config.yaml
n_layer: 12
d_model: 256
n_head: 12
n_kv_head: 12
head_dim: 32
d_mlp: 1024
vocab_size: 8192
activation: "gelu"
norm: "layernorm"
norm_place: "pre"
norm_eps: 1e-05
positions: "learned"
qk_norm: false
attn_scale: 0.177
bias: "none"
tie_embeddings: true
parallel_block: false
init: "normal"
init_std_qkv: 0.0243
init_std_o: 0.00496
init_std_up: 0.0243
init_std_down: 0.00496
optimizer: "muon_variant"
lr: 0.00838
lr_mult_o: 2.0
beta1: 0.95
lr_head: 0.00668
grad_clip: 0.5
warmup_steps: 200
schedule: "wsd"
decay_fraction: 0.306
decay_shape: "sqrt"
final_lr_fraction: 0.05
batch_tokens: 65536
seq_len: 256
doc_mask: true
train_tokens: 317400000
steps: 4844
dataset: "wikipedia_en"
Each number is 200 + 40 x the weight over its row's rms, rounded and kept within 0 to 999. Layers, rows and columns count from 0. The size before them is the row's rms in percent of the matrix's.

# layer 3 attention output, 256x384, rms 0.244, rows 22-76, columns 0-127
102,179,252,171,181,192,188,243,192,246,207,106,245,259,168,261,162,231,269,217,223,196,239,263,210,220,203,107,117,165,131,157,114,181,211,171,146,252,186,195,165,181,145,178,197,176,216,179,233,192,120,216,148,141,195,120,194,248,162,144,255,215,209,157,198,197,205,165,281,152,156,185,196,191,229,210,221,246,166,160,241,132,189,208,172,218,200,127,173,201,290,176,206,99,181,187,236,223,186,149,167,195,166,141,201,173,195,174,284,187,201,175,247,180,230,165,258,214,169,211,217,256,173,182,287,116,122,204,177
101,125,182,227,128,177,198,272,193,274,204,185,180,123,244,184,224,165,148,149,147,259,148,178,248,235,131,112,169,183,152,212,230,287,216,189,177,191,189,277,205,235,142,137,112,200,212,258,239,225,230,185,207,204,245,226,247,212,203,192,137,130,228,227,144,235,197,257,156,222,156,136,154,171,198,187,130,173,227,265,222,183,238,149,160,179,213,183,225,217,194,198,220,222,190,168,163,167,181,162,177,164,173,177,116,205,183,231,239,170,146,195,214,181,201,275,185,253,235,214,66,213,168,158,191,161,247,151,142
099,237,190,153,176,169,194,138,128,174,241,161,260,231,217,151,146,192,250,161,334,71,235,146,133,173,216,185,299,192,156,188,218,228,154,279,279,180,160,249,190,237,215,194,114,220,215,231,180,222,157,166,226,238,194,222,204,187,121,231,139,238,262,169,259,168,207,197,230,203,188,169,172,269,155,155,167,193,197,314,158,228,197,207,128,196,200,233,183,131,201,173,246,231,214,197,177,242,233,209,216,140,165,212,176,240,238,186,119,185,202,214,229,168,219,173,128,128,231,196,233,197,197,214,218,174,211,131,172
097,192,197,207,242,174,241,231,229,187,207,196,215,205,124,176,171,234,164,189,136,242,195,157,241,177,230,224,152,182,180,176,70,170,214,234,259,275,278,246,158,213,236,247,169,198,214,187,201,195,174,171,113,169,139,96,192,184,232,227,212,281,176,148,174,209,192,187,226,217,165,179,240,217,210,195,164,209,220,203,172,247,191,232,166,174,203,212,271,211,252,259,267,197,161,175,182,216,201,276,206,208,238,203,193,261,233,173,256,221,268,196,186,249,200,254,224,235,80,193,258,193,252,260,179,148,210,252,193
096,160,199,161,294,92,233,236,137,124,181,122,177,228,214,217,204,153,228,204,227,178,235,196,270,242,197,111,172,245,208,145,187,235,199,221,216,195,144,197,209,168,163,195,230,210,252,240,97,270,202,157,206,248,268,151,241,170,201,177,230,193,266,180,184,169,195,155,208,217,144,207,160,218,192,173,212,219,197,205,248,212,175,216,183,291,230,250,215,216,223,211,256,165,228,189,217,222,271,225,201,241,238,243,219,283,225,165,221,206,147,247,154,185,173,196,151,298,176,282,208,187,186,265,182,111,236,107,162
103,189,247,162,180,126,249,269,141,246,255,126,286,214,151,170,185,150,151,167,257,150,182,190,194,184,149,181,237,211,131,117,225,205,259,211,180,167,241,179,156,242,135,192,154,247,205,167,247,207,152,237,176,238,162,199,176,220,264,201,169,169,207,177,293,239,195,218,205,196,227,188,207,149,156,215,141,212,177,207,182,211,227,181,197,142,225,285,226,200,188,228,219,252,241,212,159,253,214,192,174,231,238,223,248,187,174,218,189,290,166,211,164,236,198,229,204,164,246,196,242,163,152,299,162,180,172,196,206
106,156,271,199,307,190,194,171,288,112,164,236,137,173,138,168,209,143,196,184,196,196,192,261,184,230,210,219,216,214,190,136,296,192,220,175,205,193,298,136,240,199,170,175,213,198,254,280,169,232,196,219,112,215,173,214,159,246,218,172,222,252,212,220,256,132,224,198,205,150,181,224,207,167,209,184,251,180,266,170,235,177,160,192,218,186,272,165,169,173,223,157,215,177,251,204,162,168,170,183,183,193,231,263,148,216,289,193,227,155,199,195,200,195,220,265,148,190,221,186,187,229,175,222,202,222,124,277,207
108,157,185,188,232,189,245,199,191,160,143,116,183,207,178,202,219,260,215,311,242,245,132,216,140,193,165,207,207,137,201,223,125,108,167,196,259,143,196,226,251,181,177,158,207,197,187,198,213,238,194,182,193,191,165,210,204,295,250,229,232,220,210,240,222,140,189,203,271,154,151,166,258,257,305,194,236,182,141,215,238,226,218,191,192,258,188,126,165,183,230,154,177,223,301,193,192,172,166,147,258,204,173,197,244,186,211,169,177,278,185,144,151,161,226,140,243,179,159,214,231,184,210,196,161,196,225,239,237
098,257,295,229,223,201,142,230,163,205,173,273,193,255,206,232,110,220,137,261,179,197,206,193,180,176,226,192,234,243,236,229,129,181,160,272,223,196,219,209,164,182,173,163,266,157,217,181,239,218,156,118,205,127,230,185,250,134,164,243,221,195,160,266,144,216,122,137,202,165,200,243,238,219,261,222,169,233,219,231,174,224,208,124,138,183,178,184,227,217,175,168,209,202,143,191,166,182,273,258,182,227,200,202,232,192,175,117,226,173,209,154,178,130,222,202,101,189,250,143,237,180,163,53,125,254,210,251,224
098,215,247,166,205,196,239,140,189,112,250,195,159,168,183,170,172,167,202,231,250,201,171,193,198,156,124,135,191,195,248,248,212,225,141,189,218,195,297,224,179,195,239,202,174,190,241,163,198,201,160,280,204,174,228,208,185,181,223,233,225,123,206,202,203,241,220,157,237,212,202,190,215,237,155,185,206,207,140,147,159,210,265,235,279,173,222,191,210,185,139,261,224,162,169,275,182,163,190,244,179,349,243,284,234,156,215,178,181,231,222,246,142,241,193,191,188,98,283,125,219,210,174,203,211,162,228,193,181
103,138,152,192,162,242,212,217,255,220,180,203,170,212,182,224,260,213,214,230,224,202,206,210,218,126,216,211,313,209,132,213,247,259,187,191,217,246,160,232,152,228,223,209,132,258,158,142,199,271,197,184,186,164,190,194,219,207,178,184,194,209,225,181,173,224,244,211,171,184,152,159,178,237,139,225,198,175,155,176,196,131,190,174,111,152,187,235,273,217,162,231,173,238,185,219,192,170,256,168,272,177,229,215,126,265,204,269,186,167,243,175,255,226,194,89,212,108,179,197,145,191,280,192,179,211,163,196,147
097,187,243,169,237,223,235,183,147,253,216,206,250,245,167,234,154,202,209,137,195,133,65,202,275,224,238,220,181,227,161,194,175,152,191,93,285,217,261,296,206,254,137,107,239,148,169,252,218,136,209,141,114,250,202,156,219,224,262,128,176,133,212,176,139,230,197,174,190,230,153,258,221,164,195,238,248,187,248,282,185,202,162,218,186,225,203,264,189,203,223,132,295,158,202,223,238,171,155,183,227,172,144,199,219,190,243,210,164,197,161,203,272,239,179,162,154,199,209,218,201,224,235,152,136,133,203,196,198
105,274,185,288,260,222,183,178,136,145,209,110,250,149,154,262,143,201,137,219,198,221,160,224,182,240,209,228,206,202,125,191,143,266,180,205,244,130,240,164,196,189,230,279,252,149,216,168,133,146,186,259,224,202,164,195,141,273,218,210,160,262,109,217,234,194,200,164,171,174,220,142,208,238,268,227,164,207,204,135,194,160,200,200,179,201,111,208,199,228,202,234,205,243,131,151,218,211,169,200,182,235,173,195,236,110,201,245,194,238,185,246,50,223,205,241,218,180,197,203,136,211,158,126,230,237,162,226,208
104,196,287,241,238,264,212,231,177,233,111,200,225,150,187,251,180,146,241,220,166,204,246,201,198,181,134,149,173,232,371,188,262,197,264,228,184,205,169,137,240,216,247,233,215,111,146,203,194,243,179,157,234,182,273,203,204,158,236,207,144,160,231,156,174,215,203,217,126,229,194,174,238,217,182,163,222,185,191,220,173,172,122,156,194,175,199,240,223,223,240,177,217,204,227,210,198,125,178,193,220,101,163,268,149,249,261,188,189,204,140,191,246,221,170,250,173,277,286,279,123,234,206,142,154,235,207,199,190
091,135,177,212,198,197,164,141,181,172,193,183,244,166,102,217,224,187,244,219,130,213,165,194,206,150,153,232,187,269,239,243,56,183,208,214,217,183,183,162,217,295,134,195,193,156,180,246,254,238,190,174,238,176,220,247,295,189,152,226,248,232,211,181,151,166,216,282,240,205,188,126,244,228,211,212,143,199,148,148,151,236,177,173,239,186,218,143,212,199,134,189,241,243,178,159,128,186,166,247,166,206,256,262,220,192,139,154,116,206,251,140,206,198,214,212,254,226,248,223,179,160,180,132,182,242,245,219,170
105,237,178,218,160,184,240,246,217,221,180,209,191,198,157,205,250,268,179,194,207,209,202,127,185,174,208,162,262,286,161,210,196,169,229,126,199,154,170,198,215,170,261,168,183,243,198,177,258,109,158,200,218,214,209,141,224,219,157,212,240,215,241,212,310,234,219,225,214,197,235,187,120,226,162,244,191,254,223,235,218,241,223,161,217,272,196,234,181,175,160,216,162,243,176,218,135,355,250,250,142,229,248,217,128,206,172,223,229,205,187,221,227,166,205,123,177,181,225,212,207,211,209,274,172,188,207,217,175
094,132,188,147,161,263,200,202,296,163,261,60,246,292,175,139,225,149,165,281,188,214,227,253,169,211,121,246,264,191,143,182,146,160,281,144,226,141,195,198,289,245,128,179,185,97,243,207,220,169,237,270,273,198,205,127,196,133,146,266,228,202,159,182,242,201,162,202,190,329,209,181,179,189,175,238,208,189,243,217,200,249,218,210,185,153,130,216,238,206,182,208,211,224,235,233,222,176,239,156,188,213,147,214,211,209,258,241,184,220,224,130,253,250,269,164,141,244,237,219,225,180,172,207,182,210,206,164,150
093,168,180,181,205,219,187,184,221,123,200,275,338,226,162,144,259,180,182,268,253,220,162,283,248,269,132,154,262,279,197,129,155,192,224,233,231,135,146,238,212,186,187,246,241,213,250,229,165,201,200,194,261,154,185,191,227,203,205,179,199,224,221,256,136,180,259,212,175,206,224,203,251,274,212,215,222,166,185,199,247,196,219,167,201,226,197,188,179,190,194,181,215,234,230,153,171,186,222,145,144,302,232,168,248,232,185,180,226,193,218,93,211,172,234,128,173,268,191,206,158,251,263,147,234,227,165,264,317
101,266,161,150,177,207,230,148,223,249,222,209,211,285,156,307,128,247,254,165,185,231,189,135,204,156,201,216,146,174,217,294,181,140,290,214,157,230,189,280,139,85,221,207,219,226,221,240,137,238,218,240,178,181,132,159,244,213,169,150,170,191,182,159,210,197,204,223,213,306,156,167,177,188,196,142,171,168,198,205,214,213,191,190,141,217,168,207,184,175,200,229,203,189,176,220,197,209,223,176,208,88,199,162,240,144,171,186,159,196,262,273,244,174,247,261,274,232,160,218,229,245,187,187,205,191,230,178,170
090,207,157,223,105,176,244,200,191,202,244,204,162,189,140,167,145,176,105,211,241,137,221,267,171,180,240,200,141,209,228,124,194,227,268,126,136,172,179,216,175,233,182,192,204,175,289,207,204,175,175,182,244,229,154,207,114,226,127,131,186,249,211,216,172,219,91,174,233,150,179,168,204,192,270,203,275,213,199,187,250,176,164,178,136,189,208,198,193,232,206,248,133,198,228,222,274,118,177,145,188,228,252,219,270,218,199,188,206,218,180,165,258,143,189,182,201,187,199,116,204,181,284,239,211,192,184,256,255
099,225,205,250,141,248,177,162,236,219,181,191,87,198,277,229,172,180,213,207,202,290,222,199,210,215,232,103,263,215,169,135,258,245,231,141,186,236,211,218,198,168,162,303,189,181,200,249,156,138,275,191,256,271,270,225,262,178,177,271,156,231,153,265,264,182,183,193,212,178,163,181,228,232,208,247,196,137,211,271,194,228,109,225,135,176,154,211,127,140,217,149,198,225,191,127,201,178,148,225,182,149,200,186,173,164,218,211,174,249,241,128,149,187,219,179,207,194,248,213,193,228,221,188,155,233,267,203,259
104,240,217,206,163,109,222,174,194,200,175,209,253,241,211,177,185,188,223,167,116,250,252,134,128,262,214,165,199,177,195,166,251,217,257,215,248,267,175,218,231,163,196,229,190,162,144,221,197,185,171,143,204,134,211,212,212,153,154,219,206,147,184,205,213,172,142,204,242,216,214,187,228,247,255,241,189,234,189,232,182,250,212,232,159,195,177,230,179,124,176,237,116,300,206,198,188,131,243,185,270,201,106,207,203,212,186,185,192,153,191,153,196,172,127,128,197,181,191,231,174,235,167,221,282,111,237,193,180
099,169,208,151,192,239,116,230,174,210,228,119,189,107,305,238,214,147,145,117,187,192,216,269,197,153,256,103,205,111,165,226,258,250,179,179,194,198,297,166,195,208,168,233,204,131,203,181,153,154,228,242,242,177,208,205,215,117,200,187,181,199,181,150,205,247,187,182,260,225,168,171,200,248,227,146,223,218,175,311,156,168,154,226,185,241,180,240,150,128,203,155,151,262,211,251,186,237,130,217,189,229,222,198,203,183,227,197,137,214,246,165,179,175,174,197,211,163,276,263,203,186,237,210,202,147,219,131,206
100,250,203,156,139,220,239,237,181,260,170,181,171,132,175,247,121,243,195,176,169,172,124,266,244,140,199,222,209,198,224,275,234,162,205,242,240,229,201,219,189,189,235,131,186,188,179,207,257,251,236,187,111,205,202,253,244,154,270,176,191,225,177,213,177,181,227,229,259,177,173,141,142,187,237,260,141,257,208,187,152,225,210,169,221,167,160,186,233,182,211,167,185,144,188,183,220,241,179,155,174,195,212,204,192,270,219,203,181,185,176,197,135,133,149,232,233,180,192,204,178,147,190,171,236,224,125,157,180
099,178,247,203,117,125,179,229,174,197,172,229,200,143,302,201,193,114,289,219,268,192,195,258,175,251,230,292,172,214,163,176,149,236,173,198,218,194,209,173,165,191,200,235,157,172,252,223,246,228,169,199,172,196,235,141,247,264,162,169,219,282,261,189,200,223,158,153,181,223,142,134,202,177,175,130,188,195,197,199,136,174,199,167,160,171,182,170,214,229,207,228,200,192,120,172,169,116,197,200,156,198,112,194,176,185,189,154,191,197,187,159,210,184,190,232,170,186,310,191,135,192,162,158,205,135,283,130,193
100,214,156,242,156,273,151,231,144,127,166,215,176,194,187,165,194,157,161,225,166,199,169,154,212,118,173,212,190,217,265,216,112,186,276,213,241,229,191,268,198,224,203,179,189,180,248,179,141,191,149,183,232,157,252,246,195,166,183,177,153,200,178,231,172,225,212,161,192,205,210,195,180,249,185,186,279,223,195,203,156,162,230,220,182,189,128,221,184,148,155,214,161,234,208,215,207,215,186,157,255,211,242,213,203,200,193,174,218,150,182,131,228,283,156,193,145,150,180,197,280,237,275,193,220,197,175,240,114
098,151,197,114,240,185,189,121,156,276,179,208,180,199,245,220,200,214,207,189,349,136,236,250,175,113,164,123,177,231,186,232,259,210,223,229,155,194,203,190,165,154,264,196,239,187,222,217,235,169,181,241,235,179,190,233,247,175,169,177,189,158,227,255,178,170,201,180,236,279,150,256,200,208,206,183,153,212,156,203,173,220,192,161,259,187,151,185,191,165,131,141,98,185,211,208,190,242,213,210,256,227,100,147,142,207,243,172,252,242,209,197,245,170,196,116,158,178,203,194,116,197,232,217,195,246,206,179,204
107,251,285,276,150,226,161,228,196,159,192,279,232,171,190,132,329,216,231,102,126,202,189,186,154,140,223,222,204,165,154,265,199,240,176,173,221,113,226,266,201,218,205,144,176,158,229,189,194,147,217,245,234,196,149,264,162,249,312,178,246,205,189,212,233,195,234,163,177,208,209,255,218,168,181,274,193,171,212,168,137,189,189,215,229,232,204,212,208,215,182,227,204,203,137,231,123,159,177,302,197,240,199,174,193,184,170,251,205,105,224,232,192,265,228,192,218,169,266,232,181,118,174,181,218,165,242,239,144
099,144,194,223,204,252,233,189,150,164,182,134,186,170,161,193,237,217,136,207,157,222,301,169,189,297,220,162,232,122,179,235,189,234,198,198,160,178,158,218,276,126,220,178,194,257,224,267,218,190,148,197,218,150,118,158,195,159,232,251,214,162,133,218,226,158,245,233,189,170,234,152,221,178,313,212,145,257,199,184,198,208,264,187,214,167,201,186,256,133,163,148,188,199,289,187,133,203,206,248,166,212,188,201,157,219,226,227,201,128,193,208,237,125,216,160,162,176,184,218,140,248,231,142,216,197,184,201,116
099,239,200,169,243,189,179,258,149,168,206,193,272,241,206,190,228,174,184,243,183,111,219,210,211,194,279,208,259,189,154,200,240,165,220,276,164,205,227,230,146,110,256,167,206,272,202,213,220,175,238,209,281,213,174,246,154,174,278,95,254,207,215,207,192,147,170,176,224,190,226,219,229,161,164,254,148,227,209,221,156,160,180,210,265,208,155,207,193,211,205,164,149,190,167,171,169,194,193,194,179,295,184,163,231,158,234,250,193,149,148,209,191,232,179,263,185,172,204,213,200,189,148,167,274,218,168,232,210
099,291,259,191,167,286,157,203,225,220,179,127,211,169,140,159,196,195,231,252,223,144,315,120,145,245,198,245,171,184,262,218,171,170,191,234,138,207,237,237,250,244,211,190,255,207,207,238,155,169,227,182,162,222,188,234,174,242,183,213,147,187,223,214,184,149,227,190,193,197,176,236,210,181,247,188,164,244,137,204,185,220,236,151,211,166,205,230,221,207,246,221,279,195,270,198,158,268,217,250,227,131,224,169,213,210,199,184,178,170,183,94,169,243,164,190,202,210,193,199,263,192,149,283,106,165,164,182,231
097,251,225,145,243,296,147,189,232,174,163,139,198,92,238,153,211,245,280,146,177,193,260,187,173,219,230,235,188,193,253,203,216,236,196,169,93,175,206,139,182,173,256,146,208,302,304,225,166,244,189,136,212,221,281,274,243,240,168,213,258,276,179,192,187,134,224,208,271,229,176,190,186,245,197,247,146,201,177,195,202,154,214,272,244,187,245,155,194,164,233,130,144,178,178,194,127,131,182,260,233,221,166,178,204,247,179,184,127,181,191,195,289,120,211,180,192,197,182,234,206,211,239,209,167,217,176,174,290
103,173,229,213,316,254,95,244,175,158,215,116,122,215,147,232,173,287,263,266,273,257,193,224,184,153,313,189,293,194,198,237,235,199,128,214,259,229,187,158,147,132,219,232,220,164,244,162,206,220,260,179,172,198,144,213,222,159,184,252,254,245,264,258,224,211,192,253,175,216,193,175,202,242,278,245,204,146,143,194,273,191,185,198,237,235,187,232,175,214,198,163,152,237,197,254,210,257,201,222,148,257,180,224,193,202,258,282,185,210,252,231,150,206,157,157,236,206,190,261,185,220,196,195,263,259,164,151,237
109,221,249,185,168,211,116,263,198,286,169,199,194,142,311,241,177,196,121,145,234,240,239,229,189,124,188,130,248,180,206,258,175,183,181,215,140,175,201,178,233,223,225,165,188,220,152,168,190,195,147,234,249,279,204,229,167,190,164,215,243,272,254,230,221,196,153,188,232,208,200,122,181,240,251,201,157,215,211,175,228,188,188,170,225,262,217,147,150,138,145,128,140,162,236,219,203,246,213,134,228,234,203,225,188,171,175,143,161,204,242,197,232,121,211,149,163,230,251,206,253,193,244,183,203,169,178,180,146
105,193,220,200,182,231,205,204,146,131,235,253,162,175,168,92,135,163,203,162,197,231,220,248,148,198,164,145,200,241,164,206,215,202,260,271,301,121,155,149,233,244,227,174,160,238,205,227,192,166,261,267,155,151,172,123,173,159,232,264,216,137,203,184,184,207,245,189,180,195,154,180,249,236,241,173,183,216,242,214,181,226,254,208,225,213,266,201,234,213,175,135,225,123,182,186,176,241,239,149,248,244,150,180,202,217,196,149,143,283,301,146,200,169,215,258,185,161,143,238,231,133,178,234,215,197,192,211,216
094,135,170,167,169,137,200,182,177,207,97,188,186,254,179,156,205,202,279,213,249,135,191,125,168,274,201,148,153,131,232,175,263,158,213,237,241,191,202,207,224,166,229,313,242,168,146,187,122,144,206,165,267,145,277,193,230,146,250,194,248,159,219,242,230,198,224,195,193,178,222,181,140,227,174,186,151,201,206,203,214,127,208,193,154,251,181,224,179,146,196,177,201,205,203,255,172,196,185,212,219,252,114,166,231,192,256,163,243,202,242,216,218,190,271,131,178,221,227,207,154,211,248,248,201,218,200,188,174
099,204,143,201,252,167,222,135,206,142,170,242,154,190,186,266,190,277,310,137,193,224,133,280,203,251,213,137,180,180,130,175,74,152,136,184,129,202,188,221,261,265,253,118,154,166,197,71,269,196,234,145,217,147,175,324,223,186,215,142,199,176,202,196,226,190,128,225,206,218,227,174,172,185,179,186,220,184,179,187,255,224,212,236,170,214,168,222,206,222,214,220,164,189,227,211,231,190,263,230,285,186,159,203,216,212,103,265,133,262,158,179,174,163,224,204,155,176,186,204,188,118,231,219,240,198,220,190,212
099,234,264,104,196,249,158,227,160,255,133,239,232,134,154,215,238,201,217,195,146,266,154,227,183,226,268,195,92,129,190,257,183,157,175,188,206,197,208,187,198,202,262,204,180,229,248,255,209,129,254,186,187,233,293,214,267,185,169,118,194,233,176,153,201,202,188,168,263,264,202,214,234,225,196,206,177,238,245,178,211,214,177,268,241,194,156,177,168,198,268,289,268,200,163,192,240,187,198,217,249,167,196,213,256,262,174,117,250,254,202,250,99,233,225,203,214,174,266,262,212,300,188,167,175,247,172,206,182
098,169,286,235,252,197,144,191,179,254,228,231,234,185,252,233,288,158,165,186,182,81,217,154,169,186,156,177,186,179,172,200,136,271,199,200,186,183,143,282,211,239,188,161,149,103,290,121,199,180,195,280,235,231,157,189,236,150,243,199,195,198,213,287,189,141,253,244,220,228,182,179,190,132,174,222,197,212,181,242,157,193,240,151,257,215,183,160,176,194,261,233,239,203,201,286,132,215,159,217,176,199,275,134,152,210,253,152,160,222,166,246,181,226,190,268,152,178,110,166,202,224,223,215,202,196,145,129,127
095,255,139,178,216,200,178,148,93,196,173,185,207,252,170,187,182,233,94,193,265,222,77,250,211,160,189,205,149,251,187,212,152,203,223,110,183,201,247,242,152,189,196,222,230,313,191,154,187,253,239,172,151,218,180,174,334,190,172,173,237,184,148,172,204,155,167,262,225,300,187,204,169,146,186,175,266,242,168,195,210,191,220,159,174,182,231,224,224,207,198,177,148,199,247,243,206,130,234,235,167,171,174,249,283,242,196,262,206,275,168,194,205,207,220,144,215,179,212,163,261,148,213,151,152,253,259,219,158
104,268,229,146,311,252,259,243,207,170,268,193,255,138,205,195,247,171,172,222,253,243,178,223,224,264,167,301,94,204,160,256,177,171,242,169,210,181,205,137,188,200,138,238,256,210,178,189,160,206,225,197,230,149,201,255,170,255,192,175,138,204,176,199,185,182,190,220,181,201,249,203,258,201,224,193,230,145,116,165,296,226,211,227,191,208,217,149,234,230,208,199,240,226,159,166,153,209,242,218,96,218,276,193,228,185,227,257,180,251,226,187,260,182,149,189,157,247,136,230,213,162,186,157,254,157,165,179,192
114,249,206,244,187,249,221,231,237,127,213,195,142,149,162,147,225,220,186,215,209,246,195,218,165,221,225,209,174,199,280,203,107,240,204,219,210,232,165,151,238,183,237,253,202,277,170,228,216,220,212,231,223,144,173,185,151,227,175,181,183,207,287,204,153,214,170,167,163,131,183,161,229,179,204,204,167,189,173,162,273,180,177,151,195,180,207,177,274,219,162,225,177,134,235,93,188,215,183,167,195,224,246,197,199,147,293,220,321,217,233,170,222,253,152,174,185,231,224,153,202,251,142,170,204,163,169,213,197
093,233,182,229,188,204,134,189,266,232,223,167,194,165,148,215,187,231,269,246,301,221,189,198,204,200,207,235,126,294,174,121,131,160,187,225,234,186,230,207,209,231,165,190,221,192,200,181,184,249,209,198,196,178,174,163,228,205,284,173,276,245,153,202,208,229,191,239,162,234,236,190,204,211,160,174,209,175,224,198,226,266,219,212,239,168,185,197,210,238,238,231,187,227,232,178,232,217,178,198,252,168,238,236,317,175,110,242,207,289,216,217,205,115,158,154,183,234,139,133,148,170,147,214,198,188,156,194,235
107,153,170,240,230,204,241,158,291,198,248,258,190,180,143,203,193,104,128,150,209,86,190,273,190,134,229,160,198,206,225,156,145,168,153,276,193,197,158,220,243,195,161,210,173,216,215,183,195,155,269,266,239,181,207,218,281,152,183,232,181,211,279,246,125,228,139,171,147,242,182,215,239,155,189,260,200,209,263,156,191,164,260,155,168,157,169,181,252,272,186,208,229,133,168,176,200,180,160,171,221,190,156,253,188,202,210,223,258,200,268,218,190,240,200,160,182,233,201,198,214,192,191,186,192,289,251,177,216
103,207,220,191,226,157,230,243,202,236,129,198,147,280,225,107,291,171,169,172,233,179,142,204,228,197,282,139,211,168,230,94,129,145,147,249,259,192,141,177,270,224,174,222,161,201,239,244,275,283,172,200,186,310,201,214,173,151,175,195,185,157,181,171,189,146,227,223,156,157,139,211,275,198,237,189,183,128,198,230,237,238,172,221,211,192,175,196,187,148,136,184,221,196,225,207,233,216,277,223,264,131,225,249,180,253,147,148,160,299,206,168,163,138,157,221,189,205,194,201,247,272,170,273,185,205,194,252,229
099,222,190,226,256,209,233,235,179,282,168,120,147,136,236,203,140,300,187,166,221,242,253,148,130,149,229,190,173,172,237,169,268,225,181,211,120,160,282,211,214,230,195,161,145,169,202,201,161,202,173,236,233,119,172,191,311,239,222,213,223,186,113,257,196,225,158,119,226,135,171,214,191,216,171,211,242,176,247,258,188,260,166,197,183,137,268,256,202,208,219,218,187,241,287,193,201,204,136,209,170,189,193,226,168,209,236,175,156,230,151,218,143,226,150,208,167,178,214,202,246,175,242,229,182,212,192,257,217
099,211,137,229,215,228,240,220,182,212,151,152,212,89,173,214,224,221,243,226,216,215,216,205,246,273,196,142,192,107,245,206,181,136,218,178,154,222,258,201,164,98,150,156,194,202,209,157,269,231,152,212,182,252,177,200,162,314,183,94,198,156,241,103,230,210,199,165,214,189,212,199,189,198,153,190,226,178,210,176,235,139,217,171,153,237,254,259,194,138,179,135,146,232,191,246,174,142,183,232,154,135,257,201,188,249,232,171,170,219,115,196,171,176,214,257,164,223,280,130,225,237,237,222,227,192,164,178,170
109,207,222,278,108,34,169,238,180,199,158,209,216,210,192,237,134,175,144,244,157,183,281,201,238,242,176,158,118,138,208,203,206,228,183,150,207,265,191,189,108,150,178,196,226,283,260,214,194,146,225,231,244,217,261,202,229,132,194,198,154,194,159,237,178,198,161,206,198,223,258,211,179,188,163,183,221,238,199,200,251,155,160,123,173,197,199,208,93,206,215,244,171,213,200,265,195,270,149,151,181,200,272,186,173,184,283,163,195,215,113,187,242,146,193,177,227,172,234,282,204,274,183,225,270,263,206,163,169
097,194,263,189,236,104,257,152,120,171,148,206,222,161,240,206,171,177,153,160,201,248,198,258,153,253,225,133,138,195,246,199,279,228,182,181,186,185,215,195,217,233,263,169,219,121,165,147,144,191,228,227,119,129,224,205,196,212,214,186,150,185,233,153,301,153,237,201,198,251,174,279,211,191,144,164,241,230,200,165,132,166,212,235,167,192,253,284,234,188,253,157,182,216,169,168,205,186,313,156,214,214,237,231,235,191,223,168,261,198,190,241,158,158,237,267,170,124,137,162,224,151,258,203,260,111,236,144,170
104,254,165,211,146,159,270,211,213,185,206,236,240,156,222,248,206,286,160,301,175,198,135,261,264,221,227,277,310,198,216,192,203,199,227,205,208,206,247,175,275,186,176,203,178,182,227,190,220,208,231,175,200,170,185,226,215,228,114,247,254,146,215,212,178,223,207,277,152,226,180,216,251,180,189,250,226,149,263,143,152,167,244,221,262,180,206,173,156,217,181,219,126,166,181,222,200,155,179,195,214,208,148,160,182,119,167,265,195,179,171,82,176,204,170,160,163,204,225,309,165,181,253,287,131,330,198,230,202
097,227,197,160,225,211,162,190,231,215,177,186,216,274,192,241,207,210,211,282,242,172,180,300,178,234,227,232,170,182,292,157,166,171,222,223,145,244,225,232,175,257,225,217,189,267,221,174,195,255,170,177,150,247,264,184,206,202,172,208,152,259,196,235,122,221,236,194,133,165,172,194,188,266,220,247,254,242,158,203,240,179,121,193,152,209,208,107,272,197,192,127,222,145,173,223,246,190,168,179,197,200,157,182,225,253,173,216,254,227,84,177,216,159,224,183,186,302,163,139,179,251,182,149,137,189,245,117,266
100,168,169,250,251,213,151,154,281,194,190,135,112,130,135,258,183,201,232,177,269,196,258,186,192,204,167,191,186,228,176,226,172,243,153,222,153,197,130,139,238,220,157,224,112,156,241,192,206,126,205,175,148,216,245,239,189,224,117,252,252,192,265,247,192,210,175,212,181,225,257,218,156,222,155,189,202,160,189,153,153,235,270,239,143,245,174,220,209,135,186,232,177,231,243,180,293,231,175,232,152,134,189,255,189,222,205,248,219,223,203,205,174,237,213,233,209,151,199,127,279,262,115,187,172,191,285,218,186
099,153,151,208,184,220,216,133,209,216,258,174,82,175,190,162,238,216,163,166,194,64,183,207,223,179,199,229,214,312,229,234,178,168,175,258,225,241,190,202,186,206,162,194,194,229,183,195,198,146,204,229,149,108,215,209,204,247,192,228,206,238,203,109,227,210,127,136,196,251,166,182,186,207,209,210,193,236,266,181,134,188,183,277,179,156,165,214,254,219,176,244,203,204,175,174,201,291,160,123,211,248,175,154,201,126,229,298,155,241,167,220,268,208,242,143,155,105,144,231,179,223,212,255,211,230,207,171,209
097,208,214,146,105,211,206,285,248,179,137,189,226,216,127,176,185,199,276,194,137,224,179,180,139,183,267,122,234,144,236,280,158,236,187,214,209,173,237,207,226,242,199,268,177,241,242,195,155,161,168,199,224,199,198,156,161,260,132,225,199,151,211,183,217,204,162,177,184,175,220,159,189,199,152,187,132,166,217,183,235,197,206,173,159,184,155,214,242,231,138,289,240,158,232,189,210,207,208,178,178,170,172,214,124,202,195,205,170,135,213,180,212,165,169,200,165,172,249,175,167,184,175,189,233,291,279,210,210
110,164,214,194,324,147,161,245,220,190,239,243,132,229,160,134,175,142,167,136,195,173,212,125,267,173,295,146,95,244,236,136,231,231,224,270,215,146,144,252,88,302,260,269,222,249,195,232,116,197,204,187,272,143,164,181,202,125,178,207,217,170,205,196,184,227,168,196,196,193,188,142,281,214,178,165,167,172,244,178,154,170,184,250,205,199,171,230,188,217,224,194,230,195,191,123,179,138,162,258,199,101,207,179,174,164,264,168,224,206,156,262,210,192,149,196,259,239,141,187,302,151,216,276,197,154,195,181,205